Each number is 128 + 24 x the weight over its row's rms, rounded and kept within 0 to 255. Layers, rows and columns count from 0. Numbers have three digits each. The size before them is the row's rms in percent of the matrix's.

# layer 4 attention query, 256x256, rms 0.0575, rows 135-159,166-191, columns 128-255
072:163126147089124131135113174112132129078109138106117173081180123116113098111107137165113155098150124190151131086175155101123114118106154098125152155103112115151133165103166149134156162078104130120138107130083142151120104137102148109121144098139102139138123130144133138123163141133125166101167145135083108095097170120151139159097104113112156140157105142102127140106115094102080183152117
080:097157134140131124106087082120119151178169139120118121142072107138106143113120137160095124085110070128095141146126131115140102137137105143121108126130091147065114116106128125171082156137117109138177109110159107112153141105137156118117126103136094128097140161090131140122139110146112108147158118128157160161119125147148133091155127160127109107148140083147181143143094147098143097104081
069:156122133125146154149188184157109100107090152098123160116146137129105110125184141118116136186124108143162124149153105146127136156135075102148128102154154131125129121124166085110110126156116111091108112138156140082140193087108081147109085157160152148126122104146137135144085147117122118114065070146174156161148115146076131115128107141138109105125144150120109109088121108117163122141153
076:131124124123138118134178185171119173096117137091094111118149142128158144142160145121126135138100120136141149136141126120137124107077066092122144128153131127133142140142134106136122178147144146155112104166132108114125151088096099152102142123125084141147115117145126171143145112134115153121080118089150139109136092115125115145125151105173159140148145111126126105117161129101146165141129
087:143145153105148153138153142117135080084099098127145150122157134114110133140141116087151100155166164180147086104119174143150123146145122097141100120132137129145125164146157071110150097134093128136109141146137156108126128143112106093166141167112165122120067094147134114127135139096123115109084095118127122119096135144155138148132153143150109126145111177093083096069132127165139122130159
093:107144146159094095152137068124140116172153148169129125147147116142159112099116143147117133073115104103091114116176137094116145087131145170130168107116145155118181131124142164156115118128142124118090088098080111146135097129169152082134143100111081137109161120106133144148135118136129161110114141132093158148126125103113163171094101153148183143075091119129139141148148129107124134135093
106:131162102123140130096113130101108113110159121108105075192099123153123144139106125127113134082120098125103112160086097147126102124095144122127106127126152096135128121163151085168158147141099135086142148106148134140120129121135134151118135125137155103161124140157115114119137140172105114135160118127151095102108127113127147143141121135143145078170138128125144098090107141138112111156139
093:153159112112146122115062086070133104130174149149133132129101091128114143131132089111131094098104132120116080153118112146144103125121127131098124143140119146112119152146129120162147110161098100083133172090126157145139104118147150115132146148120168090123123102115140139111155132139062099135181153158131102125134143117127113139158098183130141149129123123125149118101101142173161070160092
098:185160138134115123137125154108113125145132133108099116198092118125157126128141134090130131110112035105148121163153114129120093144075124171123165088139128155121151115154136132133147137112094072108164129093161123142156116140099130116108134139152130108141191131162113122099137149184109107131154090139114139132129098114149144152131113147174108112117143114122162123144121126114155116139103
103:125148118111154127137129126146112154163152119106095144101103147137115141128118123145111170162112145103131138085110109109132121138159148153116143091110096114161115128132071113131092144126114090095104120126186160145089140108094128110133112088124145132146153150099135109133115124132163101150143118171132129098158184127139097101139107107139090121182159171112088132113123123124075133089145
111:089159157146151161106126156092158131158121136130110157117143126145161156165134148112109150135086139158139113137098170105111162086191085121125119141123150098109169138163156129133092102124120131113092097137142131148114180101133158095150130130119115128098162145114132135159107145122132097146115138137151161157117170127101186121145142141136143156062108147131082098157079143152124121115117
112:110137148119172130110077100088123128124178114174093153116077115098091132173107083160156084115120151117140125127086131117118136103176109137121109145108103101070088125119085104119100098150117109148142164108126151159121151147152135131098153104092137098112133162111121084154149142095116100141160109135178144135158128166172120110170093128090113092144131144176125109147101171156075124136111
101:124113162118124120147114116163161065160146097182133186122099102127154149148128125117103147127137110141138133135125164096125100136095087154162166091112102122120114140138121106113078093121101116128110117109127129150103142115124110128154127163162065138128145167154138080149088095150139106118107131137134154144148101138135128143130103143156113133136103143158110115139126181172109108124099
105:130091174152151105102121150144125119108152126165099144110134141147125108137134168154119145139163132134137126116140143137138142109103148158111177130146152144148143144090132095108095186121123114125140126127092065143159126095115096099155128100166074143135161208140120148108132099135151121153114134153125153162113075180155128149125144164113095153112099157128125142140146153120152130071127
094:110119152152143125130147124134183092164129132124129116137178160151126138141123138066087096117131088093124141103110138161127117103137097151119125138149121116101172114147127107113114103143148120132118116127122166104120135111124116124168127173142119144105157103112140118159116201126103155162114196153120142165126110141125159164137136128170169057119092104164126147124131117160169139136109
100:140097137138136133162127135118108120134133134121064104158172202101092131131114132104110136150131129136134133090152127136160141120146148151102090111142116113128147110096104125092136146136157107114130131154173165102169123072119129119177099116153126154135129125086148133113115135111155148106110130165118123152149155148146097103140169148126149129138157180122124113144124102155146132118136
099:157088140137126120152110114112118144086145172148150163097143129153126105121167131128173107106179143136166102136177086156162124149077159142139110141152143137152125149104150111123116112097136156134127149126093066113161131104132123153099137121125110123140112126154109120129126173127111132121158144128118120188094100172128125156108140154125155151119120110170140104130168137142125125141103
100:150170105123063120142134098102125136127115136106136062130131129147136125088110130112128104138121119118114129136139128150123136170126140112140134092129103126146132111154114168159169111125150146091149162132138185114116124170127149150059128114095146118145123087170116161131147164144114150115119099082091112126164129081118108111108092120142163138154118081102171106153131137119095130184122
109:129097137123136119109140124142123138145192070166075156116095125095114143147140117154130133123131130123122098119142126116115133156123104179144114103106120119125110110105069124072093118103123128135123140119095122154126096107133135130120130115149084135112141137155155103147132080110131127124128138127167168130191134165150089168126117104145129150144140197090142124154118158156111071113097
089:111145145130164163119111143153123145123135105102101161093102149139083141167119088161103092151149189116135157131117139137149144130180149154110090158126136132084101147065080122056108148159142120149164170109135123109133150133108144145130119124114136123123134135107104086111127160139129118114149147128102130155134124172139087104134115116080138129132140127155106126142120098157107124118137
102:157127117136099101111143119134152080144136114130202153105139115109127108124123133126121114136136139099106140096167109147095095154088134131148148095161100175142136125087108134143140104160155134150102118100110116103126086132124096152139113158124106150124120074145153134105101101128104175140107118095108126117142056122109109170084110135155163132124079145141167178143145121116167112158116
109:124111118116151137164081122141151144158144143124117153106097126118128144182136131145112157136109156129159145130106140112150096166120101132145109116138151152120129146120058101093082156109115094131176138115139113142156192100141129139115124153156078143113166138119105112086106134141147106121144102151128149135134150195168101131139101133114116153118174146133098132114113173151113112143115
119:148081095147122150145124115151174111104137122156164148086159140155118131122135167106160130124126132120129115114184109117109104177097159145134131130136138139136157119058141111122112104151127150134107127082096123111149120122122125152150119134114091148131096095140122135125128136110103167082155156107124121177127107154096089133099125179129172130091138126111134111133153098132138145166076
107:082116146175140120125124094132143126128124114132109111098167155159088078081121139141122098113129130148122085103139158053096133098178144125162145144132150110087170154088152147140120159135141164151163061102090148136116154110156150104133160152096109129136142156098111136172131132107159139155100149139130153176097119137141116105109154165102145094075095146160133108139130114133120132108122
095:089192112136180153128118095087106120128111090142178148119101120134123128119115117148086113072165119110075125142099159152110125124154105102103163149122090111141103142154170153153083149107130115129140135117105142136069194153139142093080158140120174125111104173103114146147111136135115111126111082107112143096104118096123177106123107118108128132111100133110128133127088147104122141125163
103:068093164160110088154131142119128127147136148126111127124152184117131103141122139149099111148128154108147140113168158094128144162132159136151154143155143155156157171085107125130124167127153144165140095147070151141149099109136106103145146126108109147159152135130132155165107119122160139157122093128138111136122141141130132152103114116114164156094120154112126143129176144119107158115101
093:132080151132092109152104168138138118116120158151129142131120123148117107126123100133137153086156154163169131117162162121149137156140141096160137130195105110137125168164161110095155112124129160145114097146131161139130110112121110135130139129125131124138132134117133107138122076127174115128133163116110122144079154121151092192154151094094133141133108146178109156155173117096112167130089
111:182130096103151141075130114149146120115122122138121138144098093136150133108139114120151120128086099118105120153111111140119121109128154147138091117104131136112115114157129135139124111130109100148129157098161096092096169151163152128119139145145134105100104096161122110092151150113062131105155120131149134131163118139126142075155135160151099113133131129142145102135091104124171091153106
093:081112132135143146154144161094128129151130098120143131103142162096169141118165142155083116161106129150115123119130119139078127108168086123117129140099139170126133118139120165152109084113186150146135126126134139113155128086125125129149126138152140142154160106113169145158115112117119164142110129160119130108143126136104142106138124169123112127104166131107136131083103094170167097093115
105:085128140129136151193133136128166107151116114102160120139146141130107145112133165147083084129082112124098095093110132121130118119129124145140137171121146130110141108134152123132091154115160132117196113185121147105105126104097138140118123155122139132118138077138191162181117115145139152127100120124132126114142147085108123126103123128124149137067158130111128113105133097150182126109161
118:061118137139096109147141121114115159134131127111122106127159183113133115156148165150100138158144150153144173100141149118105166136124114110144176128138142137124150130104107135104149152139151141131107086160096150173160101126098131136117113139112099158134141154131142133156118119150164150162086125128095134104148132124133092174118107124135157122142099129097125145122152128147103154080148
105:190112134135150108108107145145121130093145117146138139126090102128121157135101092110133140120150123129125113123140114156151111119053141136109101140154115155149105116130139089127138106135112117141132171116150111114112106136175102099148126136188128126126109138105137100077152127117101120119164142094180102115116117134139154116137142092130114120143128122121139147133164157122149094175112
078:117130124126130143109152069132136062160116148134097111107162095126149146120161154101131106116179111113081137162150126142124095170120075129142088130097127108119130126114108151104129113161136139090153128156101149168139126139126125163080093123155136091122104121133113163131142147134112165101137188144152158095193129127120129124099131170161150134122119131090098104120124160143154101128130
134:173112117117141127081115128121121105094108139133129138122071066132108143141137093123125149098154098112147125167101105131126107153113123137094089164135117119131073131117136113126139117122070096137141154079130124136114138129135135130153150118136149093139119137146118099113167150111096086131181108127138123144113122128143141127155138132124114136155137105128098126130122108133098112148170
098:142151114126131148101133100166153106127119157107116141114139077158124154112154117130175120129164097140095133176123073175112115149085100140104124105094148109131121109148113127126132101110128115124151137123135106096098110142165121162104107103157127129121081111148069138085130162159075128142147149136130142118168116130090160136144129130148136161150126128118121109121123124119145067156132
100:150121106149119120120126126147088159102112119124137130109094117148137109152109071146120143120107119145156202122114091166122101144143138174120140102134154129184103122129144140094128106172134115156112142108089143096143102119151120142150121105126136115133124142104126099141119110092095105157145132097121105160125118146133142143132124091076086162190117129127143133136125109169114152111138
104:154162113099106182109153147116111121118071104114123135195113130101128107131162141176125154135082118102160098104087131123125167152163155146170125181122126135144132142134113123135093185101126146108129127161167115097105130106102110136151142139075118113112123112128145109165120092122157106109116121147105159125132112147084148116129158118123119169129188133136143123131157130106087134121173
112:151158138108142119135079109126134124106104120106110160186090131147083130126165123168142144146125075116102110106087150130120163138127150142168093174168148094123112101116128093130130131101116098119175090167150127105123146127093117146154147116093160108112134131141149083136127121128132071143128070106148183083147141107138132087138128132125094130142158153137105149114113116139106115124146
095:114173138171150133115164134136126151126149124143052118153142144088096152147114135127152106135149124124100133116119106161125120095103080113118143084129143098097146127148104088119150106125137137092089155158143147127148133159170122113133094135108133148119113149108142119094091129124133137110082128132124135135145114143113119135126152138134124099155134138065091137126139163108125111139096
101:110134126142083112187131115134152144130125157111159119128161151144104159132104107148144142108124154103162074151127105125168087109112105079105136092117104142145126116168106122230148159132153110110135108112131132162117158128160126086146133125160127162081163156101107147156108131131132096110168131165116142137136145135138152150125122121103149143094118154153113145120121168093153107105108
106:120121122164162151131135144099106115148158127169121132111133124128124115135109129098107143052104099099123113077140118130105098123103119121095103153144170108099132132109147155109115111142157151103170114148099151144120119151130121121175116167108138105122115119113169159152146133156122119067112120150100107128110144089130115166126125111118158164092129148116125112119129132116127155125152
105:088130163134142128155094148104092101125199115142169142128100119089117135127122079110135089126132133102124150112099095124150100129137143123119109154103115134091107129103119123120127116141163164104173165104097202109147118104117135143099146095111146134136121126149151130197161121149130097132152107117115092163099134121139111135122090156101129137132112166101146122107113097131133180121149
099:088127147135138106173113136104140108131172130155144126118130119137112135109108111104101113123128135096090084094110174128155166107123111096105141162141114138130121146112164115164135142135149137070157113147106140125113122155099148121131152124138157130089146149092141169114159108123159102157123125132139168117099114102128141117116113130117160162071081150154125154119137156081162157135109
103:138128113114105141138117096087114164153190114096128117114121121062135145110141146119118126153098137097087123121135150138130150133170145167118142148128150116124155129110095161122158129136158106101143095093127116133159150148131137116090118118127144102114192173134090102095116140168130176128124106194116150156121132134089123074129096172170132102145115142136167111125132082152160098112064
111:136143117102126101183119151164101144120105134179173129102098128151118132128094113176161122135179135107133124125123127114152099149075151119107116106145110135163127135104126104133116104123126137167154149108086151094110110116133065155116089106144100171157138105124125114167139098151100132170164147074167133172144121116132092158082157114137153115164084137109123146147096130145105108128156
103:135127129138144167122119157104152161106178112155098121131131136112153137101094118111136126111127148124155142137098124096111141107206157123143127149121121115095136131122139124108133089156141142134125119124139170104137119111121197123148096123088163132121091107113151127136156124157146096079103143116127080126107091148107111071127121136144081090109144126129194164118065097149105173130107
098:163169127173159123160121086157129118126108139156142148065148131146114131106143138089162135157120116124133181130114120135126082128117148139093123062105118087162116136117111132109098088111123146160111148093070135141117086109125098169137117119140139178144127151131135102110135154150141127085141152105090137125145119107142121129116127159124129129156104090122092143100104087163110089101127
106:141196119119128124138132098137140153164127128076156108171091125098113125135128159131153152158109144118127172124113084161135135100161113144144193094094155152146123135141147165129118127133155090135105119125108142095150152135123120124138091139108122143123148147133109115096100129148116119130093107103139136140144131110126147128134122100151109148167130145086155129127102091103137108148113
099:191149132156116118103135117104159080099143130141149148083125141120120136117125091135133139158152131158176142145105072158096118115117149147094111113099110115118120130086140131119118074079140148105117116121117121148120109119105168131119180102150149155108123153101170141091160113099157102131123139148100153152072117123110102143114088148095142121130125097153112126130126132145109135108119
106:134140120166126095158083128085125103132178149094135114175122136111142156118112116143151109165094135121135146103113109177101151144128114115130118139107110119206147095102137162145161140126142142111099085131109141145149113132100109115109131149103142098113154160107146140157088126116135124106121102130189125086169150088163104104142094136164158111149103138164151111123137136126181139102127
100:157121145131119166153128163153145179156111114105126158138136122132146123093090131154124122118137083168102078132155166087106108133188141158158133125139101100090129153173148123160109130105106148130102075093133117092147150125145131106103126149135119138111143135119166125133093129123122140079127148088130123128159111136122130139126107108153124090080111102185124118148102118111147129149110
# layer 4 attention key, 128x256, rms 0.0567, rows 70-95, columns 128-255
093:139134129130146161083169121128089114098117136129120157130101131060148138073121143097117189160156135140084150103115147140120142151145155139123123105105149092117152114143121149106109133148097130126146092125103099112160155158107157105124147127140095103098141135094148053102122091149126104169076143136139131174130103104146138107142130118117114119102107137157124165165180134147123115104118
077:120074154146167147123151150119099113109156130165105153147150139072156119076141124153092159126123143137126155089161156126138109140122125089104120088080155112139202135117122123109148161150090122111163118184156147131160149192094143122151169094135117142121134145159137140151140100134134163162121142133112148174125151134166103089060159165116138167145112121113130130083138160161156126148094
084:124154109101103080136089099131132163147125119123134102113132115192083133169128130101141080067116112151136120146131099115138106146142100122165120119141101155114076142134133116156131121123168128147117159099110157124098072110145133134131114140121113139144105127154135183145139164108074141106161132136083110104132127156104123164148098153130150109133145111108139085100112116102136143158117
099:139146087119117170069151126167099164157112135127129129124114124103164115114118140126147133126148115122110153169137130158133188183144156154142105132111147099083110090146156153125121163134124158114113136126116093143157154137181159153075081136126120121128112144105134077099142136156149136153063144110122149169140113119116147126131133099170119096124122123118202128155130097128109098139115
104:139132109117101105104154097180123122148121150146140118104135116104158148094107158127126157167118130097090176153135125132128144145133150126089117100130148108122155099149134139113125098165126123111110142152146088116143166164131155142126093119167077142171135138086136087072105119144154122170091126114133127198112142142109125108094152113141133107110134160133150142181151135132108105173091
092:140126148111138160123121150149118118107131135132122136150092162086170124095137143150135152166118108134139142169129140126109155111137167121080118136084149112150186096112130140113147133083105109100133106160110103137151156108124140110147157085127121111138161122118110079103103103128176108132138096159165170162136123123148117097097155094126087132112115107159096162181151144127114113123152
099:127120138132120115136094082101122152118138111132128127085143113142086145147136119096153124075093119139106087112119109130150090145116123110130101118147093127121065163135114093146099113182172138138113164099166146103126111153119117133111088130116122147134115114144172155159148136141091146111140157102091105124127141122130112167136129149137120108161158144120125082098107132122121157154120
090:143119145093153182103110141158084104128085086117132149179109121127130131120104157155124112128132120109121162106096145141108159101131178133108183151106126136161156113133154143151130076118131100098116161114127166119129153025175147108193122159150125113139144142078093063148107124112163100096129127145100121131128153120127169123131142140140118092111093106130149152127139105158118105116120
126:121114123128107119113081119124161114130137106118137113115121102166071141165128074132166077079128141143164113135100103129143103103122128113136098135141113108113077152136114122135137089143129137146128164084143143130116103114173125154135144159145133090103114107161148139135146153082067143102185137113138068078130133130119158136151127129103146103144110111139166117088096112131161136136126
077:112145128112144155144114115133075169162098103154126120094109160133118135130116183169113124113170132136115181097127108155110140130114136139168143143135101163140092159119157104097128087140148140140136148157163122074134128121080147182107125152133097159130113163106130107143132169107111138104103108091084136130168128078093117151129157071109108130162127153123131142139145112143082133147137
119:121134106146130133147172125109116144148134102160159116119118130130145133112138132072115092124149141148129064148115158140107156155116112089147141130119131176121101123114125112152139152106132146126134170134157136144112126131125111144095138112102118145124090125139132140143153101141117128119107129105119139093145134135146102154117132123160105114125127160098165132135112176114154092151138
102:099120123173110112105154110089142104182153123128176120123115125138118146123139117105138131141071138099105149127098150139126137120146115133109110105138110096076122128122141133128128113180114128120110126146162177147104127114177151099143125085119116126107139154131081111124107118124096050153116113124159122123137170165160108134133082120142108134143097118147138121131083146110101103101114
094:148145169142122095112131145179140138155147101167113143115110151164092118120097095179165129084139152118178183131076124126145131106128134121133092154073114067108096173138080102139140112102132170165116167195102147121095122144128147135120128140146082095126109155143130116122132156106101140116171112115132107123119116136152147113098116081093155145065125147139116136189106141118150103169114
118:126145158138117143127120127100103115141091134143153158142115111128140112116140112141093197130158131129143130138148139117096155122147112128174163146110099121127142095088102104130150098080130107106116114148116127109104121127081121103140155113120119137065147166100130112137141171129147102124113118151142174135142106142159123134172140095126109144124117152129069114178124132102103112099175
110:125144135180172116080136136114106141098137140139173101084115137105125105150120156158106158139135137122153075063101127132177119118132162158064135123188123124157100135116152110107151127142109114120123127127155112139103130157109163110120122144152127142119118189090143125107146170136117107157130121118156075146128120103152119080155148125145123149137123177107068141153160136134096162102125
101:142142100172099117129105095129146095132139137152171112107147070117117151129135125134094109140098123103090132112141137137061160131152134080099152104149128126141110112128108095114112047148145128095092153067150132099106133108156128138106123123154151143120130126091102123149110128122121108160094125152154105156098122155110159115141136070168122106147085074149111137156118155159146115122095
102:168120132167098159120171150136122104154109147144154134106131151130137116177129104107135112175096129128088120107139148153114105122140128093099153076124143133142127120127157126131118084171129150131096159120147108144128089136150106178143134153126130115109122100140118145119112094094162118129065105080148087089103123144131149090113145118133103101140141143134182146139135157151145127142091
101:181093150105159100096159143154139145111113147115114115088157162131110100142099107120144149121148149136186121142132125170146097106118179101118094111161146076163150181132135103092149082124128127138097095145100137126123145128116135155127102165148160126108120134096142124142126176123120141148141147152158056144072110134140168118116173124092134142153132115159099133172196125152128149164130
106:175123112098123099109151146137117196128097138083122087181126117160152122133116118089132129134158120157121101107149101146117138119113099125156164152125146157131146144076136127153117159123121127152190146113131098159155118101111144103131103144116112120167149136152100138128125133078176118158138121193091160157119131158123144171102118145129124113159131069075145156117125140097120154133147
116:081148173146145152150133135149111110150093091158128139120126173146143140128118124099146087113141140132192181120115104153086106069126121084124109121127104088116144071129104124112113093151117145116169162171119137144106134156082117148124142166124123082119100118135165132139131141115117142098133138110127119129124162108129134128172124118099159134122117138106127139175159113125151161145138
100:135151127138086118145145152153143121147116149134133112186147106072127070186114104163127084133119121162153133145114164115116170148099130133139089146084127114081115120137119113142145097113103151120123088104152106130113115159160156162157136170110132123111133145174115152122097121127133116166137136112125136136122154150152131122150138113129137134119155124112088099141101130157166078101114
103:133123131098116138114118103120146093139078117135141137104140121143134132107120183113088105122163094129156155127159090148097103125093141117140176129154098136147153153097126155152124097135132137130171134081097111122091119077124120154147125153147143144113130125095111157104167155112141178095089134127083132094115113118097149146132139088096128115115115095122134126129126126101171140134130
114:139173129106153104105140112141139178148145099123156105140124129133103143137117166135093133117137182132153118194130095093135138138074131114167096128146126102158120135098122109111124135079115135127149175147136100117105147134150142121085147137139108169084157131105107122110117196161149067139151089127149134113084117142117145140137099099153103148151095112142096154118137141115104107130159
112:117080125135158131085142128151137141121136139108099117079151141143152091165155131135128124105125131131103149105182147168120107090123106115147121122144128108127167175131161159096148127123110119179077096099108084131102131113139128146125146167134122132105109104126106139121140160123068183083153135124114122122127123129132146147142132112119130156109101089138149120158153111113162129126095
105:120114137149117118092142105132143104094122105106141151101132121113162132112156115105139096135083119127125079089156167080142126128167143082141112094130181108101135184117127106142124170134115129141119124100094155121133124113150142068126121149135114110128159088123135131109129136112140105157121101138144135147074118163114119109117121151143124099116122087105185088102134151130105138126092
101:093119134118138104145115106111146104104135140160102093184137097136092138089126117119114119134098110132152148155076121113120122147070100111153121166113118144104105133101116145143148155123122127105161088186109130145155107125128159078143129083068142114145135168116159147112140129150176097127129060133140159137119177148092124117138155186103135116143144126113092088045090104119155134103134
# layer 4 attention value, 128x256, rms 0.046, rows 64-74, columns 128-255
096:144153159130120080143124112157111148151113109161132188115144136116102116132107098142054119140132111130152130155126154092135142171118157121101144103106159135070125092056102095140136142102093138149100120134131098098135143169155129112149157136100134092142120145109145160129179108134135152126140169110129120147093162105131157127148126118149148161128132181072136123122150168137092096152141
101:112103108100109138134105112188117095124103110069141179155128122153086150124170108106206121158132095109153125111117133130118134127140128088097138169141118129133134086129091147136094146130141130089134115123092142111090156103145099145131093131168140118162134126127118110090128140138143135148122088129133124092118152117142128102110135106111108150100184078127173115153129077114118116056127
104:129124098187107115154119122152144150099172098109118118148145148129125142106104125118114129145110152113104122114132124167137102115130083142161097159150140153127126143131134102101096106081156148178120130114127155086145151121142144121116129146129119152140132065141157130152090165141123150077161125113155102151158109143083128106112110092127141100137053138123123134140082163122145127109157
100:111145157134149142156126117115133136146135140159130153141129151129152111125124134153177151115155182115129134133114131160126081132138106132112108092121164142138122130117093145162152086144111130105144114130141101116136152134121170091120117134108111095118129162091129115141120133140096149129143185108182145153110156172168098122140109109127095181151142088139153149155154174141137117168124
096:121114110138134094137135131137100142094144106128145138142130107093132123077100118125094100140116147112099150127132141098086106152129164100109142121125106153135126111141112142097107131120142122150137106099123128049109123125131157146067171082111143131089102086155080152125127070120110139127131108157134116120108112134127098142103096136142116110139135104118178151134144169136124149116122
099:128157098153149130106107140131147101129135187161123130095134126104135147110116134144080178142098095092070155127123116125146116167159112164132104113129172179112135185113133132076165130148084124126112125144130153113156124121116115104178088094156113125140165132128133111105137171125133095148125091156159130153100133094120171121151147137123138136141072108119119138130104134182082143121095
092:174177180120129164141110114116097106118110135092093133174112131151118113121108129143136144136124133121106116116128109133150090130156126119122140118095115159065144103154149086131120134159125139092144123133121156184129160125115117097134085124119139151133131152100119117130122134103115139119119147094136179111127144134145051125107135133119097136143154106095096123152102168086134137173158
097:143179127113111110145123159112130104137118147149142171110127126123147129168134119148101110139111106174152121130124154092071165109088126106180120126143162108111145124094098136132166145169146100158106117104151125144145117104133098137107105128117143111090145138123118111112174138129116100135105131115087136087136137148137170159169154126135122122107076135205150164142117129174093164148116
099:129102165148091122120131110099134101125107149134099126146134162129101082116111122099127170128140103117130137158130118100114145185095156158157114154142119121156128138145123137112178122139142161098140126147106110114165127167130168130128132129103094127145127161138103130129175108141149126149112114120089140113124145139122117094141118129146162098130117120127078117137170149132125113139098
093:149149161142119079088129165151142127124134146112147094125148124159130145152099121164094112145123146157123161117100121138130158082114086152147156111137138157123132157136158113106107091101126096152125174129141112106118153150126125102063172140132115118116136122134164086126173191096149114080139146116120125129096120120151154133137109142161133104126083156051147142111125070107130127171122
101:132119058147127151125140133151110127121127103134151115133125128148142137148127077134126101144140121210131167165119122084131145118137140110161109125130113120158124135170154141128145139109168140147117139123128136113128127158137123121095125130105171114131135147098157132149134117182140127143118130114119158139115128125143123143126106148107096103127133121158116160109143152093096137160129
# layer 4 attention output (transposed), 256x256, rms 0.0484, rows 128-138,160-169, columns 128-255
095:151115081113110140160067097115159140165130116093160106144137086145139146090116137110181116147114109150099134155138135120121134139106095127162122104116107116184216137149168133153105071148130142104100134134132171115156139139154114159128126136120130109085125110214145100105117132150076151122120121129140124118148170110104132109075151153118114101132096130147122106125097124154163116160118
104:150112142113140109101152141104156112103130151161138132083148131081137115187141093137086133121144163119133125105114124135130141128126134144106151107145088125088065112093103169114134135094133090131116141085135102156109114124119147105127114155116074164153159127122098160138156132090104109131094148125137140131115126151135163134161101146117147140131113148158087166139158138097108117125109
105:126110191115133117116138164096063140099175133102106148163067120097134105167132128120102134120152128151142132127099142117146137101095148139099133111075164093093120156148121123186143143132112127107118111127144103129127094107140117158132146101115113137165145156097142130105102096105112118114095109114140169101088153111137141092149125110116086143123179140125085151070160122141151128108116
102:131139132113091157175134106077105138122115112142159133158141124126119125118089124142120107119140075124124091111126163138146153135120129138150137158142161148152110150153166136135148129129118121114136117141081146156127085109150178119180162093141147130081127135099141076120113137125114127134103095160120136097118130088127154135115102140145155074157110121161120122100093144143109118127139
103:100144128172102127143066120112109102118199094143153089153081108157146136097107160147131134095156117098129137153120120148156089105105110164170121120095123106142155102173141098160107113138165119080149098145091125113132113107122095101143124114166163110172141135140150113087178112147118114123097117134136140155120117116149103120149160151119092131135126136138124124080122132134158137104130
089:124155093150160127106135109161082153153122096121119118161136120125127118132146123158149125146139162147114161100100125124142163085134122135133142153091139109094045091130118124164116162158153104141145102106109123156114133159135116132142141128107126152136101165060161110117093115142154142085135125130115143084153112145134108105107107098112100106164182127128116137103166163097122124125141
084:167105139108129089109165121134139153138113110154174124096158147170140131108082078132130104101107126124140161065143112122116113140086138124145050124156078162169166133133134170075158107153099133201135134119111123138109142174129114109108130114154137142117149111110117142142119144122155123148087129106121107163112117113144135102113137126115189070143108088110140132116132108127128138147109
094:125095091138162151116129177095133139104087101071081096154132128107092157061166129098154140138137168104096145119130123165133148119163112135112138097113113120168115111112168109122131123141122091099154153140142164111123142114144143126125126152169137130156119114121134126101163123121145126109164134131123130140188122127118120144073141135128129158161132134103142106132150109123144133130134
100:166163094108144146111127131106131106102147138094148142126130121133117120122107155143114153100067123140163127133133124156105138157116106120106112091129133150138154120150114172154107131077086153118077121140139187143132139163170152101140108095153136124082144139150139110123120138126129123136100123154143124087161145159134123132121142071110117142143111107138124164144122113124152123178098
098:108156121149141148154144129124153096080095116155135129146139144111134167133178135118123141133114099107136097103153141145111110154135127119120101148136139138165104132132147124107116163128093117079109137152116122145131138109159156139155103142147111114171149094140114168106139094168109137125118118129084118130145118159103128149160127157114145137133108124136119111102146114122163149178151
104:093123171154121129122154143075134123096099099131122159111199135100164110151141149158095109102103105144139124100124081159123104136167106176094140131136142113121158166117100141162183105089089109129096139112138116146108132089191159104148109128126113143098132109117126110148117155102109118087121146141127152095107143141167131107172091114156166130134111128133140133136123140136173105135115
093:179113150111174155116106183124109143109139127129106156092137155103122104138146110119151090161166125174132103095141182091129120109122089116135090130117112130131097170156103125151133096126155169152102116121122111136094139155140134154171118138166134133172137080107152147131148101090166178107107164126136156097146103129110150117118164125126075136076096135117131175106140155114146141095138
091:164131120105118140136096148165142137141135167114149114120131105138145114129168116130125160113158133138096092163115155151114131118096116138153146140120153104124135116145143107133161180115088121137106109171170064123117129145103138119139150138110160132120138076073137146134122103162090127131131110122096128087093139132160102153130145185154110148097163137121092098112094133125121129134128
102:142153108139120109091126091152151095136125134137107133139183150122149118171129133093131153150102147102140165116148114123114089158127179144128155092142082150174226131121142112114141102143128131113136126133101146084104136162117147081122136118108118131108121184121084129102110166111097120128141133159152106170164130135112120137104080143117130126145122106158133114160093105153099145093092
098:130107108144179098128146170123140126105155158139186136103093092128138145124117129130122138120170128134124114105116134107159117150141129117088142102146089127140135146162110076122102107156129151127138100098110134121163121126149091162133105125166180126135162103126140127112146115140126094156152160114133076122104108138130149148157165082118131117152142142111131158106156109093161165136157
096:117151111130143119123145100148185149096106141122095150118140157138119126173171104129136141143133143117104116089143126119117118096171128150129078125152143150128159129118111124105169121108119164136124124199095133140141117108089180146120124139104099133129129120120099105148112128112142118121122160130106159139155128132094117111129146120134182104102121131133138137119135114119139160113106
105:124125128161109102160124102098076129120132129101125139126080133144147118083114196146108137150111133137125144111110148111140106151090135124098131093115104145146065094111111127129100100149175137135156138119124134097123113100128108094103108118149087138118111136092143111104162120126119110111118150151105140111107124123131109134095111095149113107171123132128143156123150121138138118157158
095:119140187134142118116178147146112151095104144111126132117140149111103160120156166129132127106137104118132119166135120161089094118126096094109128181161112081097175107118113146167111146119165121138111132089110140147123112104186116125146124132154128155083135118100161109110142174160184161114104137145154113087113128119141183151153157091148115152083155135081116128166163132150155125098134
095:162084137110099106102100138078084158112123110110158120106135151157130128104119126105135094173170112118139060112118135122132114138119137107145115123083134143130119156116105173097137148105100122116129128126109134135135120158126131115103116110124160125188144116109100116125129103094143149163148166145120119148095138110145095068154120134132120143146125116158135148084109155127133112125101
099:108118141130151178125158100130082158119112111150127138113108137175105118121131131134114093156120105126123170091132118133136155120154107107078116080134141119093062142134145090118108114130125148147127152135121118147116126127095095181111112142113074132177085078166150165166157098121201185089056144123108141127134153145125170115127143131147139147122133094083141098165167137082136125119108
087:151114156129128129137107111091087160143108131122126178147181111159118125098058148102103130132185155141131145111112138114130112119144123117138131083103110142120116157166113128167096147091126142153128091158129132156118090158147112079123173075140143140103104162098171137140150105154110120150142147173126131153144130097104142131062144122140123146150116166129131128179128154190105103111094